python train.py --d_mlp=576 --vocab_size=4096 --init_std_up=0.0961 --init_std_down=0.0961 --optimizer="muon_hyperball" --beta1=0.95 --grad_clip=1.0 --decay_fraction=1.0 --dataset="wikipedia_en"
Each number is 128 + 24 x the weight over its row's rms, rounded and kept within 0 to 255. Layers, rows and columns count from 0. Numbers have three digits each. The size before them is the row's rms in percent of the matrix's.

# layer 2 MLP up, 576x96, rms 0.0961, rows 533-575, columns 0-95
098:160157126054125144142146109150144115105144172142158132124156146099119116099123131112184176149159143098093167123147140122144126131117164098124131109140094122093140138130151161123086115146129124097142152104149143115087127169068133128119153116135131119125128077123138119132146111169106099132
093:166134145090132154142119109115146093115140150104120098082068107163138121177152156084113141112104159162134160126100146133153127117161076117114119116149119136148118123168141159134158128125115091127130075129123140114130116093126126132149164107113171131126135123119164194122103137139137136097
113:153118089163149106166118135142158183137148102127118102119143093111129124143130111129160136067107148093128135126086091133125142088120100163164083152123146143129127136136129145109182085135111129132108132116107127088097098146146126144094130117116133119146162147100167143079118124179143139138
104:154132141124146103149084132135122130144150144154177126122136124078152108105191145103101114097133120114127150067117165103133098144144134127132103125117116119168134114132126107146174123131124125138138127119123113176125140134147077090061162121133139094141119146133137146203144117125117137105
097:107145157136119151089140063156140111106155100130153160106109180065096138129114065126110145150165172142142126133108151103147114125144165129117091166116129128132117165121148162100112142123107079139126124104171153100141124135103100116110130129111126148111132115150102128137147136158106109136
101:146149134119132195150088147164108110118144083116129174128103127150111122141139147100133136115106115158101099075122135114095102158123140134115102150107094118126090127123135156144112103130130110164114132114111126146206153133100121169078110151099131143112125122178119131127125143156169118122
096:127149098138157103139135163096103133134166133102112120180105128098080126149148121078105098070111150157089117106106142123130105113148145155126127128104122121162127120132167157152160061102137128113127168106150117152132126144154118136121139089090123090103117151140117119157126124146090146149
121:091085116113136174118119074123137143088136097101135098144149094103146089132170150109116125096142120123092130150155129091116130105099147144102109167168145128155143146120102097162166140142167142138140127185105129171146137098117126111134161106092130102132121154112108128145155132134167129145
108:086123137129151162129154154120128146135148162077107146136135141096079106145134125142117131140147123108173116116135166116186121115131114108135126112153122117113093141072164117125094126094158131126140138152102155080095172138117146132165132171101136141110135127114076143112124142067133105129
092:093159078108156146121086100154131160115140103130102103134122146095119127128173093117109162115135173140107091120082085093127131154106100113138099105115123127148106094116146139105127142099124121145166139116124124137117149147143152124129134118094165160143173116139138113171189159127115138166
115:142146141130130155176087122102120119101135093066128143122151107122145168129137130109132134164141124114137088145109147101114154110132201130117093155137150153119118078114141179172156120118117093121105137130132100123154141158135090115139130124109105158106165090115118122123162104136102084123
093:072134124173116156117142151116116132123110169106121076176108124109120108144107115115147117155134132147131185127176151143148097125131098126076130122169140087102111169128150107091138140103105150092121125072150105172106139151126159134129141100097143136122147138138105136127106124114150133154
101:133121133135134148134134106155089175155104104093115139126143115096151141070142111096115153157161114112164091115155159135128129115109149131167094111122118082142124144171117107152119087118133117151144127138128074159139125173189117131149145114123138181106113109108104133134140134158135086145
117:153110111125134160169132123185139124137108148117126115132140032128139110168129119128110131150145083110140089102172141132111155112123148105130124079152172112160135119145099140128109171146148113129133101130114121124119143139168119143093143094149135150094137082096144152136145104153117109144
097:120125106102145151131120081150158176146117148128175139097107127161081145115138153108116167130148095114116121143103151149097123131113157171110138114158107124159117126145108101130124174085084088090136139143083104132108115146155159122129087098107157140144118115132124120143140155131168087148
104:123135103171124147106097149151101126116130131138157139096122127097121139099156120092124128122147170140104131096155121096152153134119118127109110139101178143168132109083127087155169103151149120129129136096139123123143156159138090115136093081124125139079161149158111144153126133118108054095
105:109090190119164149125155089168106096131099182122131081137146128160074141200151134143103110161135142108143150108117107109093095137127111109130139134143111108125138134178074147119124168127136134125127132094104124135141125136147099124120132113130112111138116098112133135150123167140106154133
101:127132145139141125144159120157091126086143128090142172110179175147145109129165134118191092143111133112117113127151106160108120167099113126126098154122091150125131128132129121105087099143148146138172154107090137152127109137118097155107163139097081115115144087137105148121130148103099094137
095:107133173115124165100136052109107121135114132129130155118112153122074143114153120104143105077130127102089137119106148166127145168144113142118116097115148118107089113139143158114143116135107110119159136091129112113117136187135119124144155115177119148178115121147131158160119100119135146075
077:109121144148153145128082129113095134092155155115152104143142124143132164137131158146086140095110125151124106153162137107087171125088100104106106080089139175119141109137134118135145175102128130120148118124151147147106141133139112140113126126110186111084143108130124121069162122154111105174
124:138121140118165142098149113164078102125174124111161096153140161140087140109117151119116136111153099172140139130129155130148125113077125157114117082121117133150095152112128131186107101105119139112130160108098146160105142124138095112150186146131093120088152110096168133119130154127104128150
094:148191118114145136135151114144142135123159086158146145138111105155133080119114094115134147159107098119129156131146088100108094111124107122139172097152068175087148126107140148124150131151146108123135110155164135093131160182100128126090135141140142129097118118138126122177133116102127091119
095:097137110100089133155151144153151129087147159127135139106133116188117135141144095121158161157130096123084131111164145137101132108076129157140162146121113095121143152172110113122147115099124109121148093138130134177124098094157097126126162149115108136076148105089136161096132118132141152105
090:090124138157107135169142112090064112121136173144141095147132125099097094114114138123148105128121189096120155156171147143063139116109140133104126142114145153110142120120129132098151084146128118138144173118121118129146194134173106131131134092128110111147163101105155119135147126127125140122
089:176167126148151131147104128178082150127154147139122144156157159125110144075130087103150150100154147143122142143117106137148119119112132134129194083133089104104135161155147126139121125146115119119131091126112132122095124111128058110113111098099131137116163105146150160148126144099096110147
098:162136123114108096153142158118095153076123120136145099162149098145134115149127181095175141117133131124084117125138148128126104132119114145107121124137124149151099140154155119139119097145157159130125147111120114106085168083123126140079107093161140131086160121111129103128151204140100111149
135:101120195111147104078131139097141114139133144119108174147138099127153128099141136130155174120150071134094171150082160129124129110082129132098104116159139142086137138148148122144151082095108130137153151125128120148105151120104131110128113138124135143105168152143111123137185163127144125102
096:148132143129153136108093108112134123085136058112149126119138144139115138102122150114092153105122124128100150117116134121150134178154145129131107132068132135145084136094160169157154145157124088123092120137130123125140127149076115136141123105151158146114137083158093128152129175161116072148
125:094128175170138150140165110169099162157117160126116113117148114086134146131146116068103155121145134118169114127120128152116125101108136092105116117154154101137177139135143073119110081104117131146119088136136119132132119134121088169154146112145119165098108118125159103152129141128134072128
102:158162144141147117130132135094130149158169131146136116124085078154137109147129139151156131116093120157130138109163118122133091097171126120124090114157150165091118123118123124087154119133079092109123114114106148116109089138140187123148155122130129163116116133081164142178088101141152143116
084:133108139108149175142162161162083168099159130119104177102106106139104082152106116100108089125161123113114132086119115104146150126133160091140180170102122145092132122143112112113122115107159133144146097116162122121082150151130165095102150153144118110130170141137126139129115147117151124139
107:117110147122154162096117118124142120089160141135117149113121139112153149120160135101142111167150100096135161128102137082099176113091123118120117129136112110101111178094149105157178128101143183111131129129149127151118161097147119082121148116115137107112182184149107124107120143096111154116
093:125083152151138155135128101122096112152104116151095136078105110160093099100193133142131150172130142144097151132136114106180131137079117071154116150149109162103123121165166147093123132115139116114132175141128119127125106087102110128127136148129138125104127108141120167134122111171132109119
094:137112114144104173124162110147110121157110115157099172165148132121108106125141115140086131147146093092135142083171101111094111141097119103130104130145157151122120148130120138097125150116134179140139084112149139170150123162078083100138123144138135139123153136119062161131145126107119097151
107:105105106126126148120129154182183113132149108177157090102132120137117126135123142174122127131138108094118150112159075146132100127108107154138103137170145098144123156107102116121155119112128128180157134118067097137151117154131110092139120146092107127111181089115143085138128142130127107136
100:105130114156163109145133126118123147126139112106134151137127140161148056149144137115128110163165149148101134087104127126122106133127118143146131112109127124154162161117149163114084119153144116111171131166121145149080123118144113112100157087104126164074102081134126133155098126144126110197
098:111162119123136123119139097172143168087139134134124114167115130092103177128125089200163159122110131102143149084096148135117156135146163160098103100129106144151113134088188109101140129118087151089107120125120154131138114149144133132125106115122089136115141143148150119110132143130131083110
100:132110099155123136128112163158162131116114161118089104145126112072152146121083131155104140153125103126119124102085136110165150142145073140130127113104189105119137132115117104114116130129141134135118121124120120132125112155100104205114127174142139161126141134155065125130153150157108129171
085:166148135161110175115117139100135131103166130100117128141117110136090121119170082112096111127122136101131095094120136162096129116148073134143141094107099156119152116115131110110150115104123130094158153113112146120140130138168135133141187110166117154108142167119125192130146125086088154122
083:131125130104157130129146134141138116129138130113122109109119112136075140151138155096133091128124162080145146131123134138122171097125150046095142134130121115097101173101159098099150179139169127129109070160100136097139129111111089134162152151124133127161139129101125108093139131169126119154
084:110098173116154143138129115124136130115137114145101083107165128138117119084128189132184133117130119145128121170143141122145144117095132088132128143205127104114148158145136110144135090151082139101157147118147130175139098140113101132117163128085120129080136091117143115132084142112140131121
105:129128132143151181119144161181097106148119114134149164085110104116131173117143141095145146073126141114133132147101185146138114127105138101182136112145120107123122125139130074105143141158111089142122164146121124078127128165138128138125096110127119163133144122180123116152121116142092091101
104:139100110109129141129125121110138157128135111087094111141150136179162086158094104170108111136144090110099133155177116140152147075119184161118118127091156124086133135119111145119147158104158150120143128138161160169143093150125115120120158110095116138155152095150117140148136140131165103124